Part of a small language model's weights.
Size: 9 layers, width 640, 15 heads of 64.
Architecture: RMSNorm before each block, rotary positions, no biases in attention or MLP, untied embeddings, normalized queries and keys, some layers without positions, some layers without attention, local attention windows, gated attention, exclusive self-attention, capped logits.
Each number is 128 + 24 x the weight over its row's rms, rounded and kept within 0 to 255. Layers, rows and columns count from 0. Numbers have three digits each. The size before them is the row's rms in percent of the matrix's.

# layer 6 MLP down, 640x2560, rms 0.0331, rows 0-410, columns 608-639
101:149173136077133088106131132152129128099109147090134162110144103150162144158139144122134077117108
091:150099145165141157113106189135130109143141162100106115117176143107127112100126086149111109130085
099:121104114127150169143138125143118113126148127138137157154115140138143133143130119146134154127105
093:151106150113125161092148081102131139114179158089117147135117143148137102130146126143183111139160
097:149138115170106123113140166111124140127153163116133162123110118095120154135094122100136135102119
104:099146133136133183111110134153155142096128139085110105146102105081159149161087139114153123106128
103:154115117159112151126088158130130116109144125091189064127105110124142118122124147155166105157101
107:069106140159117168147092105131138113133114150143105099125083103143127097134196131138110140059182
101:172138112129138124125117129163163106119106110131121082164121133123148130122103125128114114143135
089:123126149131103095123157150116126097126169149129122084160101141144119150143123156137153121135127
094:113103122089157148101107141127139140148113129088179158141103163100139123105130141111100098125114
099:132109096118176166098092114116103124105139138117102119141147139168114141092081146142147134155181
096:074128135183081125118142128140085162175170138124105116133156116126125105164161128126135080119089
155:102085139105128102112067110105149120120122104153097094089128129099093091101112098091105120136121
097:166119128138157121124118154101133111132188144111127179118102112142157123134152153162148168107147
093:108131103117118144129155197105114121152097074125135142102135104118120162133131092144131145153183
096:142118143125174145139127100102115162111131138127135095131140148120134109141118106157156127115135
097:141120133134171129130141115158135102130135109129154102148114123160137109114100103104117162139164
109:106110129122148118117128132112078152122100104138156088107145105155168156098122102127096126111119
095:104131141127113158159105124137197105152138133157151126131143136128110111146116135137121064138135
097:121131137139101160154116146125090118132137114122138103102128097119109139125151091131105138104104
099:096158138114122133133166105141116112189079126144148145149155123107097119130089138120130133120172
107:118144135143107095145117100111117119118122125134083115174145159112127121123088151109119115149135
103:148151143135114172108147137140144104117064121103142132141087137154089120109130114116147153101139
092:127150080146096161115167145088117156068130135139137124114167151145151095146082144134116138128110
097:135068165161149135102173135112132102090137093141134088104140130112136105149128117095107100127087
098:116149146124134130157055109128083107092111114103142158140116118117120160098127081120122143097123
136:129106106095128121124164083109149112107120108119119108139122092104083116105120158133149095127124
102:126099121137087106133144150151120138125117106147117129085096126094120149114136148083150088150160
103:102111170145114118121102132126166134137104090093140115106124122132096115133138166125180131089111
100:097121086194115144154125104128109109113170157131123166129134090092145101144103100097079104108131
098:112142110174162106137134149139137146115150158126123143139140099102153130135127142136114132161143
098:088125105139138096146102137045143130118164128135080120165153119146187086118103151093130117110141
100:162090094129136169142135101146077087152118057101129132081186087124136130129069147141133145098129
100:163099165145100140150177153112108099112117143149133138111102109170138134134142102156128126154104
099:105132190148136037127104117123112089096131140149120108161153129101119110129078080113093107128110
100:131111137139159126139132138123096123127138133147131159107117089157130129117135136166126144099123
100:148188108156166162114117133125130091130115111155126096108127130137144138112074128145123150120121
099:128153088048157139121110121110139165154119102123103112083110108130126149132112160119139114110124
094:161112144138157167121120079111142143134116099143131093177132110152115131144099126123106110103126
101:157130166095100114139132117094136125103168113102123100122126113118107142135112117153117157137111
097:180106119108136143155122113153124125084150169069106130145186131109128126121110147149137149088127
107:142107135105137112067124168102116140122114125114154072120095166206089150104144104105111154127126
101:109106164152136147151111120134162116150176106174104125138120107086119192156150119108168146145116
093:111148128106142156092182125146125123142081140100101126076116099085092142102126116153141099135142
096:179128152147128149103144115096140122119117115109121103115148153143141168164103149140137126118076
098:146159113113168169143103102148134155135104192141140072146138137116117101102165163134126120139160
101:129167110115100161100159142137130095105140153142148127075097133119122145143119178120161155089133
096:157136110144086173120151109115083088149137091111114167158131122117115125085080130124145104124118
096:152104137149104145104151125137111151114107094125103115158144050112112142102090134175128155165113
104:156101116117156171115153113109090107131109077129165099125152124106135141070143118100163106089104
091:137156103121106106173120098121124162144135139105133169166124109130130146141129093151134139159152
093:112114125063095085135105119180141133105124127156144158122120122102146157127156126147100176114143
095:102099156110134109121175076126128115128118122078121140155134140151119151122106131127125104061108
092:096131147150104138134164166109097156090100122113137152116120153153174127165148133116118117095150
096:140157119102139087141155133150138101109143096132133150099124140087126116153118064140115151165149
089:110116161117175111136135103142140155122111159142132128138145133111177128098147127098098146141133
095:138147167129122148126129158167113155121136116095141101117147163144134166126146137142128151105104
089:111113129165125128140139105131142179118130169127120171118160121131153165121120122133177085124142
100:135153112086141099172127142157145129134172134150124135161113148090143124132118123152128104165135
094:141152130081086146170152092149177142124138170106173174144131154107105108140142154119106128126191
093:152130152073101079129124128108140103095121110147132181112135152109121154106123148101112121121124
099:112133124172117091110124129149127137091102168123110109152114173087151124097093127128134077131135
096:102121120103125134145087127096156141126181146140170167119151131148145109096118095121128095127137
099:132135118127116113138133124115104137112161092181149138122124168112149105188104135107135144110121
103:129118132091111158099169107177136121129175144123148146139133069146096135136149164164162104144134
104:112076150127114119133161135108144092098103083085150119128115166098119135133085071129138133135117
097:151105139096133161091091115074147103165132128138160132108149142160141107139147157143165110142140
221:157163128153126147140172148174141143144127158132167165169133136158159169171160170164149153116130
099:110183117126116167108134140096121127136088092133149124111146136142131138111149094121169134108106
107:161157171124131124128137132135108114111080140107145196118143159118135180092121156080135119125123
093:140134080147076118145151099128135120117138117140091143128132135164113107159131141154091088118134
088:087087150149154119106148090134116105094125147093117160110115096088132147126110106142154126064110
102:162140162132159118114110139105164115181116162110155119115102122152121130076140089119129124109130
097:131129129108103172138134219139105112119163126160135094156162184134128084166141144140128153110128
095:100154108119113122106127149160156114167138184077113164123131146122143076146179112131109119101113
097:143167134156187148164130083135158143107078112143094119111134135103113154119105141116122135140185
099:110136134111118111078130113111119126149106116152132119116115129136121139135149146149132112178133
106:107174118129127113182097131118148152160133072170144172121170145149111121153146138163112170123127
092:080125062122144121144102075152116125161129157115137161150146124133138146165153142117153124122118
097:161141199091157115111119141151129136137165105130128100162153154108174134093111165127147095146155
088:160116135173161126156110148176125132126160171049166149157189182142068151094123120150107141139111
099:141101185102134153133095111104116133129112065118143103124122155098108118101152088155134120059096
108:158158127091139122119135169101102156108106140100143119128138118132108090161128105154160096120152
097:194133137134116123128152131114127117144141108125158116120158136089151146134124163093129149153117
099:118144108154126143110130178120143081119048157145134115118121147129035137135129126075120126126142
104:144153128099148140120173132151119171128137050105118083108145113089138145146108103137125137130125
107:134183140103124118129134129148114138162143119153071083128139085152117108129124112122092098142130
101:144154133112119115151127157095149146153076120117110114114079111129134161124156147100059133100117
105:130095118114116129101125122154069146101121167127163173122098117137138115153123111124103093159152
100:140111119101115106131133094113131150149101154115099148129141146110166099160125134116172154117142
100:202141149098140112115105122101200141189120131075113130137108142150160173154146133129064119119159
100:145108131117119087105153154120152113138113102103122073126127146153127143081144136070106135076114
095:109124096150114130151158147128125140101163122131130132129104100120140140114078151156133146164168
092:141128116189118131096149154134127116137079132125169146084138092109118131116121106118144129136152
098:133088124144123165121135135133111118108143122104133129124137074119101149091111132095168115158132
097:086123084096109136081136112129073150136115120109150122144135105087110148145089152127134104124112
088:181136089174151141114145116112147129114137127150146137064113102122134132134112100131119136145165
094:130147126157133120142126149131141116124155121119159151115166121138134158108108122099173086156134
090:108125071109145141095138116136157139101098104121134136135124118176093150121107104128110144172117
101:159112146123116157166134080121124079090141130105165127121123083139131112096118128089108124141076
094:120149146111109112143163078119121122056122132127121140149164164148132093146085114110099137147099
101:116111127155098118115118119113115112087158094124088088119134145117159117166102138168098161159099
097:084108147127083101141126136071111149131080139105113194091109120135158116102107149140142065113138
089:113139103184116142157126128109112191132144152114132113132181099145131134126111137127131153131133
094:091126122141128115123129156161144121141134161142102115138160126092085150085168104127120103129121
103:144162141119124162167126115144085131156168130094120158116146156157119142095111125126087156114104
094:105134127170140132145148116136093116127168131155154127149163064138101131138100132129106095111136
101:141112164115123066166136132126099106143108122127121134195131145172107104106075166132125127087114
103:170145111131131154124143176132139131156131134104109196093129137133122120120147150137121129135104
103:144121134133153125143145144131110134145088083116141108136123173128138145122146144182126129122103
082:112125113138131107120117131128147159128139120148147111172156109132149126122134143106145131122126
098:132120145110137117150112158111143167167146103147084121135112133139119092128142094154143138123155
103:125091136132114147111145080106144134125123100123114163114115093126034117171131151146148136118134
096:135091141111112139141146168108155126119114115122125100124114128138091147162130077106138152138110
098:167140093150136144120142161108151125157117113116115125126124177116154125117173150163138144178120
105:107158140094131077161116144112118121124126178092141164151135156146129136106085156129121166177125
107:151113126152106166099147132097183099116108152129162153110128116075119124111155164072138119110129
101:151125105143121139103147085174131123148152137081111110141136141154115121138152161133125148068190
097:154112159116140111080099128140098123105115125108103153134113071156118119117098131143137115143148
097:073151138130155150122128145147112151125160079107127119119078133131153144170122134100106080117151
100:134129133157093128100132129138137118067092153147085075124144132126129131129120144104133119121182
100:155182095123171170146179128157137131114130122138125095100134115151124114104118140125148185143144
098:105122126165155103186111104148066129123103136149126122109139070124124122130161133126073112088115
100:164103109139104143142112122139125122105132154120132110160193129147120126118148133190155138147124
093:137111141074178144142152127152144129155125102121155093120086127159151141114132109120122133101141
097:086127114141112091129113141106156108100152156147119165174092115165115127107128135128152145135101
096:150137158165137138135094156119143115124117126105136144119074129141096145121121121131122113119149
093:110142095150152135137165076133123127155110121146150147171129137111140105141101139117147128096097
095:157131110160133111056093180131152117130196120133121132152136108125151126138157147118135106095135
097:115123121129149134146124187109100090141081104108112108144147154106109093091126171099123115147106
103:133132118102125150142137131113163148118151152097149154118149129114174129162117147094113119137092
086:125121109127060156154160149119103128127127116139160093106142147157157111164107146170109144159134
102:119094121146099118148071123131143101144103124126125166083110094112120138117107141133124051131143
106:138112136143112169132184147145114145098148095110127132154149127130194123147106104110168171091133
088:136112138163138124119080106102110108167117164107162172125110110162157141119122164121110144117164
096:109118139097128099138059136148092123113139132131136144150135121123099113086142084111168089126171
107:101151134138087130132108129132084124096139114168107117099160110145116148137127105124153113139151
103:160162122103132118134103206125149166115159130143160122108129165098139129140136125142155153107101
094:175106116136146117155161150144130096124118075102140117233104087099117140112139125125111156116140
114:064122142127105144068108133127127144112116164101145108107117147151108164127121055206133130092127
087:109111099119122135110135158120116108073154123090100109145137117134119127112130132139130109160107
095:135087157110123135116131147151126100125167092104125102112120174153176095100109139136118150160111
097:126109138130136143137121143120133087135153125128144102125132157121135134144113134116138119120127
105:087132128088126110190105083139103102113167095113142163124110091104127132101137151151129106160145
098:083138116103083106139118171175128125097088079098154143169182134140099099158100111152129126138116
102:090173149146107092116133112166108112134118119091107124121126154167181133153111138120153097125125
095:156092115155140169154107132113138135117102148170162132126132137122146147096135145129104139124149
102:128120119119151177118100122111154106095147089140146135089107135141123172163183092175132140106133
096:146124124155148125143131113126135138126110091132151117119094194120121123183134116162173116129165
103:117138154105162121128138107096135146117151126156136157148150113134090122140135126155126107080120
098:131114145121159130136152141115115100129096140179102148112188169156118154153115138166136100124106
099:132116136112114143125181166128152137154126121149134119100144152151131173128130114105135106160147
090:126114157108152156132181148098133095143151141111091084135106129094139158134156101110106119122111
093:138128128137174137125128117144100149099135144157117120122114150136117126141160133110110155152119
103:083147147130144139135128093117119110134107119104141136173130114135108114134126116143143102159168
092:122139115162104091093121069115123082189175105088153152173164117134165128138132152129108131092139
100:137086101132123110123105116110151127145126145059133155134091131095094094147088146127112131136114
095:153118075121161121140149117089135129127160080126109134100126131162119141089125127135124141153170
099:108147116121137079127142091127122093113153143087116094127099100109100140121133119106153150139147
095:147139123183151115167109153100144128158165132172119107132123154142165126126097132143137158146111
101:134121176158115175104086151131143146084129127096131096119124164145108151102124149067150088104146
098:149132137130139135134118144142117139142132131125106098104121136132134167178132121152109138103146
098:094121127142102145135149091141117143116141117146127139133068100137131111108146174167142131143139
090:117132128132148085092126121106131101113150117118106111155085147146139137140123114146144138191138
096:123121147151105188108107114117122137133116058101144059152137099171107108078146124079094130140113
096:147147124134128118115154150158121110178118088111146106149115150122130151168114138136126138150113
101:134066104100109117126078144149158149121125151153161154134102133083089130099093101095148120145123
088:121137108153152086113130139118176143158135188133115179123151161096120122128110120115149144118106
107:112129137111132106144138105168142140173113128141146094132134155147098168136178138110161147103159
110:105109094133138113129089118082117129088119123131147108115103137129118074095158123131108126119117
100:114124122127134153154140137105149115107095114139124103178102124160179132089103134171132108157158
094:131090104177100129138107094089120127074118104116144099148123092108097138130115151142129110117147
101:152101152072109114118157150097145113132094096101134140080150135124124080102107133123153134164149
103:146098101117108124170138135138128157128127162108137117111165132109123089089142101132118113107127
096:124151168112110122169133129144171089143118142130090166104133141152119092125181105114126089138171
096:118114123111146120117114169099142169106142170117095148098117136122128126125125136128171154141159
094:102130128112142168158176137151138144164065113142089120103091137109104171151132132137096085167118
101:114144154111153141156175145091095138117148158124105151126171114147108155132143153142154108120065
098:173122126171150138123119178167094104108142094154160116140130117121162133145135107133146135149096
099:087162168089123150117112157100125136122097174072084144120122134145114138130154133102139127152162
095:052146108143116086136133122133167152140100120087116142114136136137152113146103124112147139135149
100:139103130153104123093139132103115160110121138126164168119090120107147162148114106079163139150165
100:124133057142138102104157153126112145187107145178117119165140137159098129116122168146124149121089
096:142119081157144152126090174122152109121134080153167112158127096144135095095126131095122138160149
100:140174138128098125121136095141138110135154121158160084156109109111104141128122107120118158129140
133:095131136161127101130146114166143148118133139099164145142142125176138133143124119149128154128129
103:128082119072108087132133127108130131134084117124115130125123167115126159098114123148110138151109
101:118177141111134140121136129137136125097108111114138118147129121138212109136126112087139129160103
093:147148081140137159117112124115137145137091142127142107139124139134078122144107119120167096113124
098:133148138115167143159127137163156116134118174114138183159090075123102112123118117096169116123151
101:094134123144158147125144124132115139114140108165123145146095153126125154153182115129111175138093
101:116138178118165137136109105099132131103103129181121129116174140106101132180148108175126112138149
101:122122113127126139131129101115108166116149152124145105101123137128158126153118159154094180142145
096:129089093106133149142124129108124116091147103150124132071184115158136068118115117156082116143104
095:119127107158095130149104156136128131083136152140114088084105101120175104137119121136111170132125
097:143123149134101138139128121139136100091152128073162139145137091111107147144116132125135169082118
106:122099099135133098127126102088109164111096105108118108127146159145141131120117110107112130083100
104:127131134140109112135139086115093086119117060098156126137162130151135134114102090164109148114104
091:118106150150128126149094119158119146104165146141172127106101132169122140096150122096142122118124
101:135113160151156142118099119127082149100097097128176143109113108131113115134107126179160102135128
097:139129068123120135124141130131130111129161159128121087109108111105115093125148138139162129109118
094:171084134145155102120138159123121126103113087118146105117126178115125076133155113131170125132074
094:151115138111216083131107075131114112137134118127117169146136178124176125155153140147159132141132
100:109136130078149150115130139099119122151100139091126116102123114142073143131134171110109142111118
098:164119148137174154140156148150154094116088141151155129128146146124100112122142146124114090149083
107:082144151156136151121120089114123121156131128115142142150128097117082157164137119183152138118100
101:135149131136133142092133137147152146138152127087131136157103109081116152176120120139136140100117
097:132118150150090113174120183146102139125133163092134176168162079114149074117161103125111115140086
101:133114111176088126127111111123101149152137149109135172126127101078138137150173116091148130111135
098:160175138139151114149104142118154133144108105152126132129082145129150147111130125132093130153145
095:164151112126140147136154139136139106110143096103155103107133143145153132131099153157150177128156
101:128120119150119122121125120136089147126139092126085121140150144123166142119162151149133162127121
139:107135111110117097106143130128135149143129139142122101131134120084120152106146094136103110109150
098:121114117095143138133126136165110142142134104113116142108137136157171108151160133132127119127099
100:125146104185147108143101161152134098142083122134151123109104131106123153150114142107107141131164
092:155130129088134129130128118099101128141147123134133089160106105105138098136147164169143127128131
096:140114114123140143123092162142088142098112143161134134146088149113119141121170134164154102092117
098:105156111124089124163141088113133102168137121127084163158157135112153140154153145130123126088107
098:125145072152057145135122147131138131113154124166134127173118110157123106087129143135165158125085
098:143142146101112118103108144120135143142104138122119115092149130140095100105153170123157169140144
101:147092140120178132082107213162101146138156078129127157107131117125092125101143110137097149155171
099:118162089104124136105112130134167189176127115122113101127105161117104137144130121112116102132159
095:109146132135090126145161119137149087150096142150139116091183155164110157134138132114112134107156
097:179111079114140138140107122113139107119145133110090123142180119145099121153155106150123114101117
097:123117139134143091136122133104148162167139104144088139090160102126134133124121121140070078148131
095:149106143165115163139105078072162147147093119140118183112147087118111138135125091124173123105143
098:131149109105142073129141159158141110157102146157159167118134201121112179153141110124117118168145
094:123106151095129136145135162173113175107104086125155110130136131111152109097085101115121113104129
103:164139144144199181133130098134164095118107177176129157114129135107168127157111108137120123137148
092:111166125159122105165150095124183125147114126127093161143110128120118122121126131142098114110138
096:127126141140111102114096169123154142105123118116131092105120132175135126137113127120141157105130
101:157165175114139199163132138170116144117131113093125083119165120156147118154133113094136130168103
092:149140099171138146087127127163084156113104153120127168132130081143130143136155143157089158077121
103:140121164134125131074091160125197130150099079119115107108163148105135118198096111112102146163141
090:151123151087149167145107099149129129123106089122097112166135154103110060151126091131145107141136
096:102151152121121131116124133127123143085139165119123221145088094112154153107131092105104144148082
092:107149137142130155150117093140158129154102129086134139127132104111163124150151099151142135092089
201:119115143090142118116102098079103110115111107129081119131126123090120095100094111104104088143133
094:118127136110108155111115143135108107157114132088126197133155163112100102151103095131097128142126
098:116140134124104100121121144130137113154114102117101141158090138114137167116132082130106140111097
104:122111166126129144095165126155177096149131138154138120117135136118117153078115138121147129129137
133:116113146077120109089163123118116137132110133118101105124163113087129109121115136147109105146170
097:076154129127182139139163173115082126152138103130164135146141121141113133125108107106098075110153
097:104127142109185149159142117123122151099113198129146128112140131147147107082150114183144135120079
095:099083150144120119154135132095158132113090135129097109127122135153125124129089054157067191114094
088:111136148090138150124125100127137198132142141120078098136158102137155118143113125148105118096111
091:166084121125104160124117137136079056106103161127126108108118118113141109155124123130120086162111
101:141146142152142112111132133142127114172173116133159093140139148117156190141162124146143097122114
097:092138106173133146139083132111135109117111152133100117093121090130131103125131112152131124118145
100:122127140166203139132124128135079123141127107150115136160133100103136152107102129109079164106132
094:127106136093127095100106131142129122158125140122152155145177141094155125172122134132102124117124
096:145107113142126153112091091157122114103131135135135125098150177113124139123157147125120106132154
100:122146146141117122087104142131135163123109130106087112129157107129119083115137101117164146098110
100:126150136179150111118142167176116131100146108125095120143124139115152135153105107121153134102147
100:126130088144146121123091105137150138104103158126119118111150087135129117115122120120147090099078
095:156118133095151124091128102130132131123110115082102070119131102116121153148119145112132131144121
099:124130104142137108130153148154164117119125120124112157082143106106099108128128131121103135168120
098:169105117125139153126158145161139152146158152107131085092137143152137128142099091145136135067125
092:114125158097120105127134167138154153112118159142135166110120090125108146124123100115106132082120
104:134094170114111120082107099124119087185052155120130154180165122128171135128143143100110173064130
085:153108157129101108153144150071124152128103123132106122139079163144118136152150139087105142157130
095:134147134138098129157099154112140123096146073108131098116128122115104140119124159139146127110092
105:087172149162135125110110116102138129121156196177095134151172125095108144121157148115141108163107
105:114099093118134130117170148115108151152154096146110120157123154060128101171147095114136152092100
097:135136122120118107140159163116128096139157139162167147137122149113113160105085111164118133138134
099:106147117162127083110113146116133128178097120133151089117128129105152152126129124117176146115138
100:124157092121163089150174140127164166123162140115116132114177144097114146120159144089092166101102
102:142148113132143126091111128165147119100084109149114087153117116118096162142148151134142149098130
100:117107124123145160133134118125107155129125104137120085109117115130139112156134135103120174132121
095:158177137105115099152128125150138162122104123128091171168116132106185153086113149149128186131124
103:123173136132099081113135089110116148127155160126169174100103097123107107161166109122125135123140
098:123142138123129153122147132121155087122148074086144084163142117105123108126134111125154146162160
096:149135092126142171104154141114105097063128126092161099134121121129128089158108136121116154076137
101:056101131153131138123117121128135156143134128103098119173142091104150117132084132124126103115133
098:130163098133104078115133141171129121108126157183126115142156188119116165119155134162133124100125
099:094128153092174089100141106133116133126128163116083151141082130138185112113134097092116144083131
099:165137142130160150114109152115149101116162121142151153168090089154120139132119116114122101119110
100:126129154083123139147153129117124125152151133127114138187113143158179117122135147123113092140143
104:096180098132194119154112170104115120114134127124140134109171161142146110164148135150140098098126
097:138164127120136143137102127136136096091156135104187107108125115100155079149131152151149121158098
099:107133191140059131090146167130154123070110139085108124118111110130124117153117101177137114117104
092:123127096109134115096113156124157126145127099100107103113112113116130141120185134138138128128123
100:149113111139166121164181202078138176141145088125141113135110165145111134113146101131108145139103
102:102126156167094102143120121152103093114112107096134148121139073116150122125080103127105118085131
100:138115138114107149162141089098128146143132133145138151132111100145076170112158114113126130143129
101:161150116122139127136113208118127130148158129156158128166132117115112130138086152107091099126157
102:119122148132124128161122073131106069124150139106141142150159103139079137169092114127148154131119
095:173132152135089140136116098130133129102132147125157071106101140134132139171128130102175111151142
100:073133156093122094143110098129129118146089095116102124123105118165149107101121079154159141129126
097:175150129118113110062138134119110121124104133149126125101125113141133112146099137152111108090150
104:110133090127137160107195141139099144107099102144096125118174095142138118142100116184127122133137
099:121156110138126125116169127170133160103116150140121147127133114115088149130155127123150096153146
100:098133168149153094124159102098128113152050133138166109171123150107111121154159117082171136143135
103:108119139104134081177182113119129137160117148092154136095144112140155102096160146167091118099126
101:154129083141117133128131156078123134178140134132167143138103098126137130102162157140138110116141
099:122107125128106112128088149138096098126160136164126124095135085112164140123119128116110132138151
123:134166120138159158178133122156125131142127159145149150159142112150230157203094151145109123114107
108:119117134145171124169131144128134098088137160130125130120131164102151135099138117145112109096117
098:160144145141124106124112142112127115128102086117107099138125186173104150161151133152127164156127
097:109125111172115149084113107128121094111138102161145115137141111113169148146153121135150126112131
104:173145107147121063146141124157123110137112140152118153103107094157161117096140094132075128090157
099:125128141131137119118147156139131132111181122105134166132138085115141135113109112152104095132155
093:109133161128130125158108139160119151150161092138120129175118131136131116095120108109134096113118
097:117147126155174078153159025155110135141143126145160149149108125120142128177104120186093132151061
102:114133132187115134136128122148054130120098139098149128143117123117087147108153145116088144131139
098:134196083154122076094161146138148126143172126111123153148127166085135167107167139117109164124098
094:117119125134115141123120099150121105103164138104131097093140144116139184145106116118175134116129
100:139087082150147103121133161125099177127162157131137151134124139162080100135118127096096107124095
111:157164105123122139141108159142150154102105112162131119107149097070117114164135126074137133136126
101:150156159122135133138102155130131114068101131097126192073121119119128144187115114138143112098174
099:115076127130101136116097128113153131086107148144123120073143140112148155165121131075115114136112
093:134122109162156109138094144140149105151142113137144065136143107128115094155121120169122122115129
096:137145136127150117154165149150131157147142117133134105134134148148134129113111117100142143152128
099:111105099161085133126145138151152173110135169115104154127149102085113185121160141100149166129153
089:146122166130110130156127142112186131110132124123172114158132122137141113133108104130118088131133
095:127124085135111140113141116135145087105166126129048176120103114120131129093152135093117128127088
103:149124106116151181119128097108198160121191128157140147100116156084123106144144118134126141172139
097:125151100139121107083133121097108138149123117127121152084108126137118099136083180106100113128101
102:150167123110101102137114121125074103161130122123118185151120157099161121165097112115128119112173
099:124146104127125105149128177109099117134148157110173119110132135118160108114130143152127127151116
103:130161180147110136158142110141161138147150102160140135134169153109135110108142161128118123110142
098:119128096174175115129138151143112101086107122147121122134106152095162148121166115122124080122116
097:107119184135147130147112043150119095133118162083130115137153151097179133125103144125143150072125
101:113103115143139112137159102130125125103098152132098138143164145122111127132102127135134155092103
089:136113169102119140122125124128131071130109133100169118115124160107146130107131146151093157096107
087:116128105104140108126150138138111138110164117114115125126092137136108130133141120111115147120159
091:125114138167109139176099130112148138091172153169095065129137089116144121129094133125093150110124
104:151158130096101109110111176124144140107120127131119126089096122166137148127149109132160121099104
098:118142129122202097136096159131147142108133105158147149120150121174169086127154167157105132090143
098:120128155124139104114127164131108118123092161111143184110108132174184144121161115115132108133157
092:146157144104145132116112108137140098121138157093103144112159168104114121132107132123132106162133
114:129114075107124142161114156147131132092122143132152136134103155106116143087112132126123103101127
100:068109112121190131141126149135102081131120158161099175148127131152154116118050129138101115126139
100:122120107113130156115088170178077132141097101112110124133129145115157136163140107131123121128151
093:146080154103185168139119126140126139149156120125152126156101082094138168110112135166124128124157
095:110121107147115119153157135130136142147073130122104123145129135099111176150133171128145156115141
093:119125128142144149125150111130124140127068138136181094112152101147157070082110111125162128109123
092:153160081108089150098107088121147160156160122132158112119115142112128145136136125107143125148141
092:099147109114156092103133134141160133118095127173149141150119164102153128133124101116135136085108
098:111107089159136106179117149090126168143130109146127139145149130167157147150114107111140138137136
098:134101135103144140125150119119162101146122124132126086126136111097128170110129113129168094130115
103:125108141093145132122114128151145132141112113065108113101101117112127111140141167125056133096074
094:158121065138167149134120124135115131117140130104113098128103078108115176174121125113142138143122
104:178144117123112170127107127089139130134108133133185121163135104160179112104097155139125110109082
092:131124089115143148092142177166182098131125107133099137107140132082131096102088132109195125168099
102:132131155131157098132138122119148127135113121178119150119163153121136123106141144110104121141157
100:121104131153177153103099144160149154103102104098145130129108140143186101111090086116157125118159
102:062108132108133120151152135078151103167093126133084104114117161106116136135130092189089132140142
099:108158152104122132138126105128121109111076070121174131091162122145153162075113116125145088168157
101:149121126196101106173144117135091124125145089149141119172111120127133065101091071137141093147103
099:151102134145082152134121143122084147138175136177115159137176145107106117074164142098143125153128
101:095112140093085159122098115179101079156105052114125090119102101143112105099143137163143135153105
096:128125137136123072149111149089138112135132127121179148131127157111100134125091116095152134142107
097:128127107086141136176111135147140080118132166107145113146115143104100112125155112124112133139143
091:145155079124124120142135186139096137124168135163138112131135154148136106156094171150122159160159
093:143119126126177117124099061120148132128123124149123124127073122146118136130133140118120112160179
101:129118133104147109106129126137101143120142133094114162108087121157122128170133099153103117110103
100:139135087118173164145131099149149122130124149153125168145134118106111087124086070158155118106114
097:138137118154154156152116203132134104107122115083136124127126122144106129128091131121127099105126
103:151113107127116129089134196136149152106115106127152151130137163121181119128128088097100127116136
100:094126105152120134113142114155143087134115119144113120124110144133147085122173093132120118145092
103:118113098166111071127134179081114125100125116165113113100117141156135134129148134066108118178117
101:197155160161118153134092167119124102099131133085137108113124116141135128149097111151131152162115
102:174123127137156122149191109118115148135126148097077145134114095160137146113112131110085145099134
100:130141175138122142102113163126127174122114131119130115098113130133129122126151097161122146126129
091:147163149152151128106114146118087116176171149151090128175148119102139126100132099109133135150121
098:124146110124182129097108130131126131106143161105164114157140092164105106156129143149115125148101
094:129134100113096129125115106176117141100145163130135182125096072158100117155134132106138121116159
104:151144067115095183107143098145157102127137134136134075110100133145141097166123133106186142113151
104:125161132139125155111119087120109138114151156129120123136105122116106089197124160128125133139115
099:128147123144103145138151101123165173159141193086121175088200106087159109080139158115080108103096
099:127132171137181146098140115140141165112115113152131076144137126123073125130110119165092154134104
100:138116084148152135113146179120134116081136100138093122146113155123089169089111146156140163127152
096:120117116160130165091189101080127147149139094116129135096142131121161118136136128190120106108150
181:121123140080136135097096118097116105130146106134108100097148118137088085125118162106108101168133
103:112128164159100101080122101140108142129192175138139139106140158129115173085175093106121129086122
099:116134143151159120119091123158110134096174148156128139093133138156142128094152188120137189119159
102:094116102079087133098176091121113154098129119161129156102113128158144175099186132123165139130120
098:101123131115136108114145161113107103108115142133120148111104135139117119120126157098123166113111
099:117128156146100129115109140079127125110118125122130059119108128124149116143072097134130122128103
089:140139145161113131112097108148123177090110102123089129105120077116142129122115117067134143128102
096:118117127161136160150124082092139122130112107064132123137107153109151147110149152134124174149073
094:126137089101150174132158155135133157132118159103115106152097126110125142135121109106148147127161
100:176107090133144130157091159103148150132137162126136147107114153135123116138105137150144102167130
100:135130093145074115139145151159148159106063112153136120154118131112141141120134109171165133153172
097:085134148143151093104147123138118196155111107168147123140142127149112144107126106161084123084097
091:132110145151103160104129103119102166097148123104063120121100134143120133123160126073097116147174
100:156084153084124125135159117150143137147144118131144107125137140157171157141113126170086167163148
087:117175151089108122120074141125154116133165107129096098079118097150117136159109139143159121117142
096:138134118135117104142133111138141139109117107127142109196163153136091130098081094117136142117137
103:099143117108122126093115175098138134098111078112161075113119112066115107093152092106184151090145
102:110068135121110118141158105126111152161107141137118113133085135141127133084106098119088132095171
099:084127118153140148134134135122143141139127126136142136157111111139101115116142134123139157143125
094:077132152140110102105173170131116141135074101140116145118131118109144120104136162127119155128174
101:157168140097133107120146095106150129114145147123170142142106126105165110134118181143122172132132
108:130134149139149154090122125150118097103145117104134124135111076150128145171069115131139154092126
100:138150150102086186122113129121123135144128149130110145121153155144112129108107115112123129140143
099:184097124145116145122108112098080128166153098158116120128095166166129126130162131125165148154101
097:129131133115112129131131104112132161125116102154100146142138156120155129126133104145132137154131
101:123141170159131074141121100129137127124123148154108134103136119173125136092153088122159150164172
099:129113126142121095151124110129103113151106132115118162140152175106134100111151124169175143148180
093:147172096089124134134099076144079063102140090092136129116173155126141137106083158106133138084121
104:113141138123117149163134107152094104141113126117165091135148143128106145125116156128082146143095
098:111116143132151088127109136115125141119142149123114128135123114121098104114099124094076157101134
099:140110092128109161139156130111146136107149112124146141105142149124093142145158136100131095140099
088:110140098126111153141107091149138129113130115113131086115111135151091129138159136134148127149151
103:120133104126069133118121128121079088121142099141119129135137094133130105175154152142139135151092
103:129129145124127107166134163091137092111139127123110143076104155145118139135085085112091164134108
099:142117142133131097099142122166125088134112082145115111110133147127096137159062144162133144103155
089:135151133126079097123131169105157152137140105147125144127105149131109117149112140128130108123152